{
  "num_hidden_layers": 14,
  "num_attention_heads": 6,
  "vocab_size": 32000,
  "norm": "layernorm",
  "bias": "all",
  "parallel_block": false,
  "init": "normal",
  "init_std_qkv": 0.0266,
  "init_std_up": 0.0266,
  "init_out_by_depth": true,
  "beta1": 0.9,
  "decay_shape": "pow"
}
Each number is 128 + 24 x the weight over its row's rms, rounded and kept within 0 to 255. Layers, rows and columns count from 0. Numbers have three digits each. The size before them is the row's rms in percent of the matrix's.

# layer 9 attention query, 192x192, rms 0.0763, rows 0-31, columns 0-191
092:144151121177134121138121133117093115156163121117115093147163130120143134162119084129117126138138120168138106175143143108104099135142116133106169126149111106129098138127109096109164140147120135080167113114144153129108095096132168087141149134120119125105087134122152147140150122143150114103089115086106132142182129105140138105160110107092154087092132125156156105122147141146111063126080138141078134163176112128139141192118127141172141111129118124096139118118153150135066136137121135118105129120128129151184159108145124170138154136147122147134113118085099164134112068122152136144
083:096167107093145108086131105157133122136136120048131160106132112146119145108134108123126152142117118172093145126118142145139135082114098094136160123123103167143106137158156117130193162106138130092146137137133185141145140136076138158117094194154091131100157125114133142094133115141140156117160092132163140151156148068132151163104139109111129194136120135149110172098107154144113129139139119126112164110129131129154123132122098119141111155119115130123135102153137145143117131118138148162122173117069128083165122131146110120137120106101110082150117095124112131144129164126120144095
094:093123118140124149124124139165136113154135155106123100128113124128130123109151142120150189122139134151164123144147165153176135139115108115164128103136090104119081162148105143160110107181150121146118139145128142144135151127157150128127145115120077146105121110152101130156139095129146100112163093108129115099132125131163073142162149099142115127095104141112136163156109114101194135103141129134139117116108094163148069106101139097113183097096117127095109093148136092122122190124123144140134140124144155122147091099113096150111114099169133088097157147149132108100115172154096088126
093:126112102165133151177150163138128119130126149108119161117138128150110160146145115112149122084150127146134093120102105113152144128137158111130085066105150132157108135123166117126116107099168117166162154136137160133110130072131096113093125120138127128133129133130098105152120083161095131119107118138094138083157123116125101148115108135181115134177129185105149084140109106130164122102114077107131147113159095136136130095098141144119067139097143134146123162175121093110121136154167101185127185116120139109102151149133146158151152118150149133123140128137093118124129112162125082117
093:110110109137155144113133113113139185144155178088086166120094133134108127131107098131106090105071149126145099127114101128134160127075110109123118095135102065158142116070160112106145115138151121129144138188176135122111156113143135112114138151094101111120151103117135097120124135155120151170084167132137198126172172126149145117122136114137079119094133103118104120132112096111105131131135139146126121122114161153122144133135140129102149147166151182122147163122121137138111123119164099129153149104088131141095074115139147125144132088153158117136164154114104115127117130160132114127
095:089110130107138173134119111099098113121089127107102116097121119095156162122150163110123101126147133085121153112098106146171108122119091139151080120171134123132114107129106094127127077129125126126156163061116113106103128140130130141102114107124098171140135164122149076108159108087131128140127166094167098149143128149106156117088124137142154132164102144139136150169106135130100157180141094160172145113159142137136185156120083116142127133148126086112140119133190135136133135117139154133150103127160088136097166108106148101136126096123137128114121109174117138101119108162135121108
099:088138119104118112150113145135150179088138134140105136170102105132117119143125131133125116112136143130115147096126167125188116099108122110128097170094165151122088191107158109130127130122138153143170104154157121133144138122125106162110110085128109092141117122135139117117143080111140119132149112153149124129138110097157140090093104117130107093121171119129109094125127078113158110147147131172123147120124168083174165088124089086142161153162181151120136141137114149119121157160118120099141128132102130100132153110138135127127128120180117122107106132070117127095117077116076170131
091:138135078174117145157129137145118147179104133196137148142115159103140112096134110110139125119124102134140140146115112129128156098120122147105105160127117140056123164167098101132171128097124113174128120151139134137128072123152090121137144130129171171147171133141104138083146142166148117123101142130103169132141131103093129164198114130119136138165146125156138107130142136093109130122161138096095103161155106098120137118130078081137133113132130119117153107107131128129149124084117147072103113117132117132129086136112138080170129145103122141101167116162142121130142139151101098100
093:112148134119107120118159184113130107133192125141100152152115107150130174128134132103146137092128061111122104151152095135109143158163141136152140125130134100133130136125119123079115107124110140094163156131161149143111121132147136065141139105141143145122099136110116102116130147147161131133103153155151124196081159122133111094153132121128086134181132136138092092139096120140137145155136097140131155113066078153143155126120168128112120152122172145116133090129118102141121162113104123152140125131098085106132118131147126139140091096181152170104121084123115128136105130165126108081
098:085133139124124136109127127131128158182179158175119154111119153123085114120122129101134115169087137115142150087087146138140171183143124087106140124130133120143094116124093111132117130155106149089153166146129144116113183120143117143153080106092150179131142122105126079140115095151118139095156123150163087150118152110180105131147082188098088144148114117147134101111093116147132099108168117149131117133171155103116153131124102125100114118137133111150115134106131136116131115139154069112141134110168121135136106115145144139140117114134124126127143121051129144108106127117162135105
099:125152130143134131152121107131095132132100113123127150095123144140119124123123120150157117093157147126153112120134145120151125101164124131138114067139125130154134089155146172130108117140130132131109115146145127122113096151138140171114118161120119055158108086118118146123102156156166124154123139120121133195147133161106089142101112144097117110116124123116109127131142164130138153141093080103175150148169109131176135161108128115154125125144107059103071088089128094145155102098092096138151138189125109132120129129138100139128112122126134139146150136167150120180168157111107061147
091:136148071103106126121165175097148156144141103121129109138132110129134107147119154143143117114128176096113108110136170127124131166119125139158144084186100117117120096109162146139100126137066086141123108135154138113125116142096130142167134176147099135104119089123102156161087160123139136124124120115116161126122142127118111146129147150097130108145110135103134135123126143134141177154086134158109131136097121115152122146144129132123144142148130127105141085142120138103123128108176166096097178117149095127056160124148154103063067117156111112124102123149151122117140198130113122098
094:118171122114139109136105159100129166110150129111130121151133081150143136127122152165127065146125133159111168123153106167123136181127146128114103092103160114099100142143178120157126091122102135132106142163155139131122111123091120118143145139175142141133111170089170120135144116178108145147120169151148151082105117097090127136141162144131120143094177107136094130105131159124123126150101079176090159168132099122151129113134127124138098129137116168129095136103130126144085160140128124128177129154126130102115106115097105128099132116105111099139116151146123109091153170145092152074
105:113155115131139128127086145117128117124136185078067156126106136137092082143080142124112134146097125129130132133106094141129131128102109107133164122098130177098125173126148119122122161135160166127132124159155165130137169140134111112139130094108120148137164134157139110135128127126099119170172127161145129104143141104122118104146153111148131130130148086075092084106140105082122109140139083169096122104054115125148175151119132163182125097150172147131121118094119139121133109161151134099107150113132151113108108139149163162084105132170149119122155132124121121095133148137115160117
095:151140087133143136125129120156199092095139126149134159129134109142114117085178148119136135110118116151157117145160091166138089135101151098118134120114121146154139106113080110143076149080113141133104119146098129133168107091138129111129115124160093087109120121125151170148142160139184166075123083143093086160154134161104127127130115126149136127162107125132137127138126146088133099121119102130147149160172121149120175133153147096136099164130119110164133100130102137164103127135159117094114134136144121186121138113137094139095127102139149100109163142129102135146172103111164104111
097:094165116148102094134143161122107127118146126184149143103137143132100101086153119078157121094115165144159133168169115095118121122094124100143119124140148138126098132130104154134121112114130120136133162137162131157121142133111144091146103112096170135102113172105103138123139128116142121080110136150161130086149140115153129120123100096185115107118131116154149122172116066074079168135116115142160080149142117119113143117139098102142151116094140126133122113138161128125152110172117144162129103134139146144134162117090179178133161120078123123144154154132146098126105161115101119083
091:144147130138142104099136091151121112142179080134142158123167131136158098111154111204161121114135149164143164110142099103159156146128092132086113152123118101093099126169159148107156115112110124171129144119126130145126122116103131118158089120098130098159154129144149078132097139130141117097138155093118126106128113171151144141143133108117155158128100159130167101105139137111142136099078137161120113121083159140131165133140104144129094136143137116123163136125139082118089140104147129157085144120129119120093161119106174148106123197067109125153119119153129099126100143114115111126
099:114116128122094158133141117104130101167132112136156130108153126097170135115111114089090140131117102122115112128147091135151129140184121161098109158136124142111174128114164121184115106124104119113115114109126128136164118082148163099115138099117140132137069170136104179129133147131161147103164135141100126152133119160108135179115116140153141105109143118152131123152128117136157161103136111168153113127143091131089116133110119101116171127115097110104155082151158137172113108065161107135099140123139194076116162123138155135121146176108128107092141143155163093114124109105122117098
094:113147099093158129115118130116140125153114111158131097122136127130143119103118085098131161117117120163155158086121109119115102138108097151135147121143125110115143111161149140117111147142145104151110114091103090140157121191166123133148173111120110114124104145118122191182122112131105102141166104148125112144084110057154117119151157123129078133141158143154201147139093152090156082110131155128148145187139174134158125112136134159102096145152104149105097144117138083168137147097123104133108165113116134120100164094140122112150116112119114116132147131133110126175136113103132122138
090:121152116152133140148095144127141112102152155132125122137116135104125153140138118100147155153096123122146129120134109071149129140167173088118120172143128079129118123156117166130085097132141157176152128109156128114131168090125091124167093110156103136141115114116135142160131119142116119089137153126114110099140165096121128134161169157172151139115142110126068128086149140156094125144120147129135156155081123106115126169100085122124139126129115086156141101148200148095137140090141181143126143170093101138106122117142113148092139129124124139085138144101117160177139082106147134144
092:108138132118175126129177147176094150170114152151103135144150126133140114161109103140143166096092121134118142103104130128170100096166075096109135153134119100156121087161129117135105124104154073147123126139114139166116091191148136159139124123106142152141120123095150082125113136124096113139104125115119112155135132169117138128110113081149101171078120138154117105080135134081104096119173146121113104152100131102108158087137141157119081099129146179110138184164140144121125114140143149136131121116149150110139121111127122085110128120114136116103105137135106135125116154094159154092
103:112146107131109132122124142127160138120107109147107125114082119114219176122165073098077150090152177133146111090102159124152118115148098153131158108158123103066130107116159151147142130178105131119112140085119164147098131132118103139135126118074113128139102139147127125140148143122138125107108115119120118195171113155080110140132144136113151096130139170129098107126159166150118131139127110142100105140124088107117102154133116117127137133127143107082131134177123116141110134100124097103125156151125132139147158153145133126129138171092139151137117135160156133116092077152137093149
084:164112129163132133140123186114140140120148161121120110146116140105169109109133096170105152133127139126141140082140107117145112139158123157123120142112138100117153121109109106103100124146106093107134178138094127130119105071103159133159126150144165081153100124126083160130128136139141107124169136161132150133137121114138079142159139162112175094156108127103136144190134133117085103152125123144104072134126170111129164123134136165130165119133145116100060104162155074137115085115105119143150123120162108110119119124177100143127108141117162110145146142171149090148100119119132106157
096:108113137153137151134159165093111161144142116119156125092108095138145091113141142168118120167165143100139136135125101153130089119118120079104110096142111143100116102129145124152094151176172128162129128134077149134148129105113118116134147145152104180160101115152164105113116093107114136132129123091161172128202114182137123121141139151110139140124141154101119155133062101103107122166115145097122098080087106118132144143132110146091120171151167108060175109143100126151119117128135133135153116123119123144134138110143127091154114107137164110132126135158135121125149092106100133127
095:113133108117136124111109096137074149132152175118107098140118113158094086164116112150078163146117126135116124076182136096161178126094183145107141099107113115115137158104158135129168107159136149130142092101136164145176162163135141141133135166125133115134110125102126108132173092126108137101147110120096113137178141141087136086134117107112131158167146079100147122100116108092130098095143157146134156149117130090124139110151088139124105135173159148126137151137128138122140147160101136112175155111108120138140133152117164112109101100160093150126148150090124138102114122107120148119
091:123091118101096115152104134121134090107133113165142109151151178123146149099138143137122087095135137155097116123077123096157141107142139092117161162165140120091190154149133189129141174160134068141118143147124127181168101122097150149124108124114112138138133137160200123105122119129135129111093138139133117153104138130116122112111144132091127118141129115113114188170106130149139125080138117102104158107173152114143166161148165111114093167147097123103117130136113121167106082137166140099122091117108149161120117101120134144114119135130137158125143142116132146083116129114107135146
094:145094118133150099142134120151106104151118114136138097142104122116122135185153110103128109095128121135137160088133154093085115134104119101141119123131118124130139084115188144118141123110131140135124125140150107116152100109143125169152124107092115190101087175142093143077115119125128117143149137133127097111165156199086132130132094120163114154091096148084090152176142127094142113134139100151121120145115200121125133139121095130164112152152076127146078113121134092129115101132167126123142095082132103146151142123148144110129151145170128118098145146131112108111117154161161148113
095:126123165122155141151085118129115125100152114146113147166145137099150109120155152109112122150117163127109143094121159170134123103146124122120159147117170164145100161105159117160140148134118123155159122152159097137151136130143108127107104107128141126074158127088119126150090147144153104097139124127133100158138145106084127125136074088074109130100092097115096093107128098098114148126105181134085132136100117157134155121131135198127090158141149104120125136106149135146152139131187145125132105161121121062143171102173147143156123115117129080100173116125139124105128144141113138106
089:130137117105146125163136127189156196109101137131161179086163127127059091164102172117123119107138073149150145126158113132137146119167141145125114118159140082109139150088096121100149091141158120118095126163145116122136129134077108068126139129115107124166136167116105100145131130146154185141147152128120130104136151121136124123142146135137147099115128136100117141135111117111150104120112105154123131136134143094135113099099126130085119111135158125102126122081109117097104176108149151142095110127071144116110145138108133076137142139152126140181129107127161175096134119134125124122
090:128122147109111155099100153195112135145132086135160099078119118180170105138111157118135091122139093133097095147093125156155175132117103140138165134129135107123137108139136114131131088119140077109124137123123132124100132055104134129155157109144091120141093109119132158129120150141147124093130096148139138144137097147122115130135086108104170129089132153136150132122145135146137100131165145126141115133187129094149154137163144135164113143133147082113125080142120125119146129103124113132122171121192108174153110143135096136144120133129128136114108134184114150199124100149153117090
086:123157106139137158151090141127124106125122153127146174152139115155127137158166112134116137131158136133116110129138131103170141118108143171108138114147108141110135092102131113099086132114128122085118112132095147130149118129157126112119174113154102115143097136142122146109146131145129178118119141106134096170103167089110104105086141114102147105119129106142154093140078105116173176123165166114149123109164152148139134157122099142151090085149133113151129113129166185153103154084127159107132143160139151102101098141085129111171107128089108153130099125174119107068062119120131116105
096:133157111101100105124152093167132183124122169145135138187111146122120123117084142158123118124123128130093114137131080127106149064105141138130108164116139167104126157106118095119098144100104150149137077147134153128123142097095183115126118127125129108099128121169149129178108097097130135125100139172134117121093136135177185092113154131171103086133120140145079160108113177141115113155145154127112114119074160120117150117128130120105113138130111137118044121114143130112116135166160130103145127167121128162119147132126159108114122115136125147144156124127102147146121162151114149135
# layer 9 attention key, 192x192, rms 0.0763, rows 0-31, columns 0-191
093:132115136167124121128098138077093131120183147129086079127187130148154136164129125110125116130107139157117169125163153105133112133136148110149167154127123111114093108163115158126151143153098135092130166129117142122117134133123146108147098095094155140075172101099141161158160128123117108141093121147116092116110139115130143081125098145083097114156116110137148136090148162136107138126079114157115112141171116150136134172123123167109149101119101133143136118081203163138099071156105122130106159107134132136151113099159116129139153115155119151114121118128115148169093136143112130141
092:103138130131127113106126130132136147141159137105126115075156062118147138091184105110129149116110142187107132129108136168086115136119115148097117117118121127149123142125187110120193170106135161140139130152078163170125147143101146116130074153107121117174120120110082148159157139138145152109132117104154169127156113115146112160091133107136124129148096124131108152082119181132112125088142090124100142133137133136134094131163127134115160156144108134111148087164090140149103148103142133145108158150086083139154143130137145175152141144085114114121127119118126158127139147128124083148
089:081137101142114143122124101155111138081178109098134132147177134105125113141133105121156155108116111162155096142118145172135182118144109119177128078142140104146115146161118135126125108118144119148123142085133092143161132104131093142128138148131123136157178133175114147145162113122139115118109121122100161105116103115155118162159143078123139111112092112121136126098105120131159184132101173098135139130122146157143096123107184144090125090108105139133123120136127092126100146104134132152140152126191145104139104129105151136114154140151158084100126117125172087107106094152143074092
095:142105113106108115131109120119128136088139170133137176142145128136118131105096122124153090122101097128116108106103146074160107143096137127146077128120114145187087178104154102118134108138187132143146136140087152173141161120134080152117162106174092170145151108116130115148123141161130097108156093155129155142171110098117120161132123117118164109142073132124142117141119067134096108108101112119146119109126185124131121127095130113145104130134190102141151166128127102095168144160149118137120164137138113118125143090144158157121122161086145130108110125148134136133130097144133111134
097:166085118133180130117139101079122136122139124110142141157068118112110139124124124117081102080133138135151118114098098098157118131125099114137148096111143126131154156104149137133111134152105153132091113119155116114123148117122115113101170123141106114144161105110167140143124136082115097139073137144132149125151173143110141158122091126067147105104136098135129141120120107162092134135109154171145147137141180191118130168102095142139108170131148147108150167151128130142140172105130180098114155110114101102138086161161099161131112128113160106163102132144137120094163099137141133109
097:141190161133139120119126133134102101129116178109106082084109159143147154102112139099154112143132132118132121105101109162167124163103082140145100163121145098159098132118115125148130069123147137157142166112104132127104137138144106117082155097138123111115085164097130094145101117146166114123120167125140112177120142150134170111104120139107116165105138136123093128171118149084142103127121085159156131150111139155097171123126146168160119144159142117149123141117133126112135113111166146179164170128165134136094120117121151135132112109105092141110108108153143118118152090120080117074
095:131106145114145091148150132156131180119160130124117108132115140141139146126136129131128125142153177094104128066101152140179117145099175109144133110149121125076107129160162152105103119122149105160155091140153136115151114109134092139163118154146102119100119117113100134179108115114094123119135132112109141100147180103112113123058101122116132132123136091115149094110123127150111144099140108118153110126151130074107117131141142123089122151119148145118129202089143141128096162155155151131172158119164150155115153141150145135085155128148128103138091128118113174102120102102118159071
091:123102090146119146123108134138127113129138111144114141148118134131138114107116125119079181137078121156182132138101107128098121150055113130109121152137130120086132159153122120118162162132148112185115107156078150088106078132157151159112103128102114147142132079112142145119128131113138100152140125105130141094123171139124174123182137143143101129182107104149125127124114132135114118138176193125124133119149122143092147115094103142082132079142101127154106108127117111115111174147120145150126175141151100132130120175090184096153125095132131121117152107137125109131135131088111135149
095:133112165100128144130175119062154154146131140142116134157167104141143169117152125127120131070108081119134089142111128147142188133121112166161087087114102111161127134154157112115126166133098133097129151138162159071113154137140180107106136142143137137131126127119144122143146168161124111177130110169123064095160135122150150137173130093144093120156136131104092101126132104154098126168150127139124125152112128117151110123111121111139121133104137161094110115123088168117127118159125128132152122143136090101125103102102131118113108098159133146136100146140132132161100149104145091072
097:151158119140105126133115123141130137149135138160136129056070156144158122097106121071108117136105138108137160082130157132135145141106120124154134075145139116120128094162163105140095084131137150109112152099102110129118150114131128169129121139124134147144145132129124132126151098141104148145127130128069117160169152132169129129139084134097126121134092096153170118126120137179110099118129060151117139092148180104125192149140086122107147132104092128140141122121118142125164102141093105145164145138111122117142132142108144131161087115171130158131158186102133121149168106133132094115
102:086104177120144140148121090136101128140138114129119145139165130120122107129117130168148118055138134102150118127126147105178106119190098099109113129138115107140105110116115171140136140188136140109171173147143172100111141134106061119134120160123188094123114104154144086112116095138122117095172104127147122132128125150126096155154140122121106116106143136136106108119128145117122103186151098126130127158133149115156128106098138114160113130131152103131088113140111159080117183085124089161139156136104135152147119140132135121143117104154170121126167106115080143165147124120144111134
095:111153116119111090107139104148133136156130107125136125145175128116161129070145171106145125115146157121139136113155168158146074138150107124130149107136130116128157168125148140107077088135135150119107098125135195120149115151096126104146127157145120092120125129109108118179109125122161171133099132146134147136085146150143166136139162125118131066154149121153118118184094107117157120169114129117102167138107083099159068111124095140114184164089156110106138097124134098150134128093139131104085144129139138101126090133127140086108127120138087132126116127143114094135136127162138107145
088:143183146116155084151098151095112135072141137139120180118135112171179111107160144151115114180090119166106119152104125157113109161144152121079123131146166106158124135126193124110115095121112143122101147124140147108112137140091072094138133114143100111118086119163156109134135154101105133140107115180111128139148151096091124135126109124126131103112131082113113143121090153120114143137118143128094171136134148112128083140102165117146133156087143169103156140122113117143091146132160098130141138160159132131147120155113133130080111139132109097132151140153109136086119159124079121135
098:113109103149153126121118145131164138056147141149119122103097130118113142106110114123138165123155110104155104164083090112098122076075121126180180095110136099136135157116140116137123089145131163087092102132080157144150145138165087099119144121128113115114120115117141123156132181126113165187121127101135168122147120122119147125096136120171153100114135103114145099114119138116135176106151078140132129124132110146133116175109127138127110088092143120136162122105113121134190117113118104133136199145150145131091124145125158148140134187127132136151140118120153165131128128138125133144
099:130120095106123132088138066129157134150142132157128153166157155159133114137156083149128155094122119112084149107134088163179123117127116142076108125123129146134101124125090105174161118127109118123135132136084108141183106163111091125133137116168136122100167110116141169136157143167161115099134090132075103094109127094109131151110119117136110180171113120165103127119110146118108110143115105140157133111194181118124174123163122088112132138140114118128105122157136158138131148093157136089125099128125139121085129131132136113091142115158164118087137141115131129132161138129156109113
087:127146117106105117149125121123095130142139111137130121155103163175101149163095094047145135045135124200101160139132094102129136112118156085127117149103170077136121126125128126155113164154153086201097152120093131137142136148095126137118101129128157162152118128145124120092152112117106102087137125134135097109146129158120139136091116125109117154146114144151139131100155074130118108115119131153156131096148117125105145144112123131126147140135111126141120122132191129163143159165126111092111127172155121127097145127100139149124133104125101138144116143127187104124106129105147130094
098:124167083136118150120102117130104098109097135113146148123159128121141126099120168130129124091157142161137178133115098093158134102159133150116137135128145124147123141121129148129147131143097128174138119154144147150085104131125123146130055086114195126119150136124138080103143130119141138113117151078130132151134096149202095140106156145159105131104099108136093116113124151145169131144080114129129117141117106095116131092140120145129124082138145127101149130197118120104169097151112098176105118157124119083109154136129133112111151125096133110163139127178129084142109177153110125137
100:114135157169101126122119109057166120155138147098112160149149129127102158123110097118126129123116106129111119099172107131150173153099145123122164134086133180117136138094104114174136126102101116139120143136114121150136089115120158132120104111129130158121099120129086114135135123105164134113168156163149124139121096111152176158148109145120088106136109125133094180140170130121125184154113148142082151163115109128102170098126109068134142103118136130104129092156127160115112107110155129122122147106157206130117113114120148136123141146163122112127154160151155082113083147134098126113
101:131143123162154173128099117106159113179085130124129094121132143115106132132145125144103095090155130172132124124148143127099182114097097180110130123139118100129155091158144096104131125152148122158102118146122115100134098108108134115134113130123130115122140150092146162154130153154109154106115132150130145137117132087166096123144109137118114086133141153103138133122122141142178066164108154101144114190157152145169166081131161117091083122180131132114096146108088067109109121142129132103128165129144154105143140131134101106089150141161127098101164138118125148123101145093163121128
090:135123121118122159105096148147117099132125126157110119156122117159140143119110099132188150157111093098153126137108112093145145139126073146166131135139112109145163129168193092147092074129127165140149123149119158144129129140140175129122129154121117122111093087137087186123138116100122125091111163133106104139143105105080119141128159161139113153077148120147066152064099110138162153146108134144155100106138107143144151147146108118098160110157087138137178109108133149117101124145105146135122163118114145126104118136134064141112137117124147140094152128092110140131137105133148145109
092:135124153134178149129127112118120155122124098157149142130141183097157117128132115085099140136108125173174147093082106128151109103140125147086157129088158135158091112143120132086095130106160093160129080146089144151126147115123112115127119122135126117142124140175139115168130143117103159105107131088107094155159127095141158101170120131110135161095134132115119127105113096118120128147129121108155108118091146154101099165184117098148105119134138150129136108128114132081196114130144171121116137142121136125203163121127124117120132121113126112175097147121078129106102133135174147100
101:097175124135124135162106132140123121136142118140109145172090104121187136155107149136123122111116159128159140080132146113114147129117109123116154109115111123106122131130150145155131139142123128151116131120088191122115150154081149130147147115062147139136155095096118128108135116124145115107138124118093105196105149131115141132111109167140144139111111140133111086133112135127118142167131094167077134160177080123148107122139098088129104118127140100128138135184128140084102118131161103123150147127124163127169125158144105127136187134110085107159148130156163107132073105057129112126
088:132140075128127131088129153093129111148129156116133110140115125144178111124137135137145121119120150113141156115136080108150136134095192131118119144098198134116157106145128103137064151126157104120134152133114105093142162096089145142150130158116141072132133106126098169137121131124150109136123153179129157124155115124131067116131158103103118089137109129107161107164126066167115130119152135096094132152061149123156150133149105113185137112151139118135101117149118135115171136109131135113097134116136144136104108139180121143105131130135086105133143078135127134169109130117098117163
097:123116111124136166136134168119114164103156128106108158129104166170141140115189118139168123105135147144151135121111103130160123098124147142131135069150162134112138099152107123139118097094132157147135132147117171131047105127125118168118168122126111069145115082104111143083123078130115125131113134140178163115132121145123121136150130134139140126122120154164140161153121157110121087143156109118088124116108139106118166146134104142106123114156147136120144132141125105140103181123151108095138085108107086105175099091136141136108141103113181125128096110167133093143081110116110169106
094:145097112127146122102137118132095124114154147134135143110097151126165097107136130151074139131123103130120090113176179095157141121119127136097161137147108111110149141129135142107154124125098142158074118099143159181171122122141145109137115107150144102156133144117069123126135111090132128084135069125110108144194126158100144120157104124116159116168150112148162110125100127113134131084118102098187141120134135139133123132166141124128129131142168118100083146110136130133146120116105142107155173097134115159134122103158162166117123139143077146198119106131121154105131099070124127127
089:104104140115157117111108141108156104138118138172138095101132134161119122167129131149105129113111149119134135125103100123144132146157115075100168135140143169108146123127142133162142106138150115151138140157140150149141121117098113126114086129169109155138142131134119138153124110112171077144133183106105113093116104099117169091138121120131148154174123169127154127163091123128119127113130141082099130127080161122171144122081119151113084129148133120105169135181127122125128090100082125123130146097072123114080099173125126107163160138118144119150120200103115155096148113084150134130
096:161121097180166149126123125145118153150139171128116152140132136155105108123131135106112139155161126154081149124088170117099105092120125096171117156118112171126150104090127092149124136134141132133111139130136143116126159098140091156127073127113148144082130148149128128122117160117093130086119111132153151144190153140127146076168094137142109136143120109101059145167091096118147124150131086113110123174062142131155114147119114101138131161129093103105095108130120143161131124141138150089130117103119115092111166149151120158151158132154134140111113142135158145107107090156160125127
098:132136134132144130148111128135084101085179098174135134122112159132168110142135147116118128106091146118120139110115135137097117092122120098142124144144144118147124119114197135142154087110091139163134134103141136137152157110184105145100131096152091118088149129072134149154121150199094134109091160080122113148128094136134117162124113110106116136109140157088097098125134181123152173149107119106095111134125127126120133155161121135127154146127090087086126133107119169144110194110151123110119130124146128114137139173137133098171130137127115100092149137108122110072136147127123160122
092:169130091155118128131120118174145146128113125083155122114169157141093180128148145125091137123112082106181154136133164123106125119179163131162139142142118136137139114119142103129117117104148137135144120136129118102142118188109146156139112117144094134158169125116105106137125144078071158173100121116101127127140147124135126084118165075164128099105150118131120128141143153155118112114147164188142143116139167130122116153094093140146043140150126122077113142098110121116103136094136110101109136139126127121082131138083172118112138110124125128164138119149127141094147152113121100113
091:112101120116133101124113133118108169118115132116128144147143104155152115153116177142110095124154110133130136108148142153125141140119137099107130089123177146120107097128109130111162099132148088087110129157144175101114120164118145094105159085111128100157100148137125149139132101094140155120140143121138138142154082130150086105145127118078136166094126148104115121149149134127122103164121166180125126118139122143197141092167124102116127090121133093120119103157178131125142119146115126165124141165131119136138117131110118155135148047133141088044139153182108121170122130136122105149
091:151112141168121112128156119094159071121144131116082171112152125138156119146161128133120171114115120134118090126162115109133117143107109126097125132136088109152085159075130127137086095110150133119112119118142110143144080115132119130102185101059123104134131145128135077137154151148117140123135143121067104111175150143163103102106114151133157080104114168122168115174116123091149165125106148142135106130149116134131148162148110135130092121163129142158106122147147145115102140086131148122105130155110084096138115155098139111170161135173159143112162155153118132107115114101114111128
106:107173115080123128123155092151132168149128110165124102123124097130121155055144132145124146169162136105113153134114074125117139125107143151135120171119129109119133155089132144117130153142140127144136065141116128102119148153103125113144129105147094159129116105159163188161136159096140079116139109151124126125126109139123161153125105086122172115090108102125150206133121140133140164128108132133159105170095134146095103154123142119090125139100127125108153105103158096171138109150160121109130117192095142119124116146144150140121159126128083132093158099118116137148128129094129146106
# layer 9 attention value, 192x192, rms 0.0866, rows 0-4, columns 0-191
074:149083120142115104109121120139111141137113111139108119116120169118150135147151122118098143112182147159137125156129161136173108139149144126132174125107143100136090112074116136148121162125125136150127138127137151120150117149122145135113121110118137130171116149100109151133142108152151114109151166139109091174144083121104129117162126138114154063111129124146155099110132127109159091107161141122100145119137131118124154140149136120159112178054139100113145135104132128092158129043142083114117135143177147173089117158086152119192134094104126137138095133160158132105116117122103096104
078:166113110126105137123150163122145123109121124116099135111089157145146151149112106113143145137115145136134111111105165131126127142124132153120089105127112152143132130125133158160166164116106147134119125162116103131107095132185142141137124134113100111161121114149125098129131156153104082068110082153155179152084122128164116112155162106143177114108083121166082186135154098160124137146132126160089105109123099150183103142120133143114151129115145091116095140152146134110123113116133101115119141106172175156154102133117116160088073140127119128126143145182160083128131102139103099098
075:132143118121094084133116154107171115106170139173105148084118144156104150111149120144120116146120115097092125120122121134124121133134121065094115098143121162115103119130131125088187125092166171120101132082114125126122123147105116165126134131119130145075117166162130133085107120127132147090115163174125157130124140072112155106116132104108115195117112145128108136102149147137130111137143126126128141126124129121092143133107155122109154137198164135147146160146139137124152117148154135128135135141114130125100152172089133145165127124205123113107128132089136108127129106112085200123
077:134114129149154148125084159140130138082110135139144123139131157136109124121141126162158126136085165102100130119143161101126177128073151157126156100151113121141145156158126143124152120116127143153131129200148115132117125159097150147097101097120108139131128176118114111168150117131120150055095138139138139120119094139149144079116112136166109146131159143098110081081081164113093126148131139144145130123074141125119159119173094143135118082129125143116162120126141112075111095145107138131117101175144120139112128119138116128157109111142116169108108122136108119097193179107124106135
071:089101088117096186165157136136114166159139121113135130097118135134114144128128089122156090148140133181126122109151116105142121106143109136154162092144131108085145161138130117157119131156079146121127162160105120120163152108133100128118154119110163135144114144177111153097108185145132094118137162109110153130122118063110143145137136113099093108120135106137141093144151110142138180167142162089108138129165131142102129118108139139117124128146077103138122151125054106107114110102141131126115145134124146181135173132143147088138144129127114108166098150135116167153117145106088160107
# layer 9 attention output (transposed), 192x192, rms 0.0749, rows 0-3, columns 0-191
077:137164104116112107155166099133109117128126134128145145113128124091169125098127104148155118155118128111117128128099115182110153131172190166111127144091100123132181136161137155139132120105147142161107094102122133132155138123127079134177139176152065146090137122150105099117161100099128126119087109120114135128090144149095087124146132133126112118107122140148147154092113147131085094138141123138094096150169120176142129156076118127110104110159123102137132113121138091161119106157141152147108143095112103115168105099153126155084187157131152080120131102141131144139133121145152115138
072:124125122141118115114103137089087120118117098144095150132157111134157140141162142112123124116154149109147141153144141112118121109118111135145131135117149122123153124168134092111072140161088116151096137070145132096131120175088119111135182084115146121192124177093129160095133111148131109147119142082133126159111113141110112099110125121134097155122156130105168112157128171103111104120141160115142129181135155142110144119160143136153144138114109159150129120120112120144119163116120159165103079140091106127159152157131082122124162118057162067110117118086136149131131177119113116143
081:139134119111185146092163092152100128143104113077117144126122098094133091143119142114156115098143124161128136104137095107128141105097203152142117181147132100128138099102141154156086101146113137152149092183145171109122150115155148130181091117172127135136099124110121131166116128134131116138164121115144115123165106126162121149116127144131101079152113074112123110107151120162136142100072101130156129115093139135122133135147110110111121122082120140138155126146087113146104153143087131121155159168128086105123118109153138099112100135129145159168103151157122129146113147142161113159
072:105121143140125126155174115116149135174143157112110121144116111133106150154122174100147145162155085122122154140135086151134153142121123072144110134144129134137088112107157126093099092115124110127099155093097128088150096130122104118134122134085120113072129072142125130111119148129148118195159167107096152132181135136121130167133172106112110121092096128128155134127127113119144139134103113100117080116115122124116111138090134150101132114165145182140138139122120144175175155116131120148157145095104118086157110124094150156112142118169122126143147126115156145164086163141113168090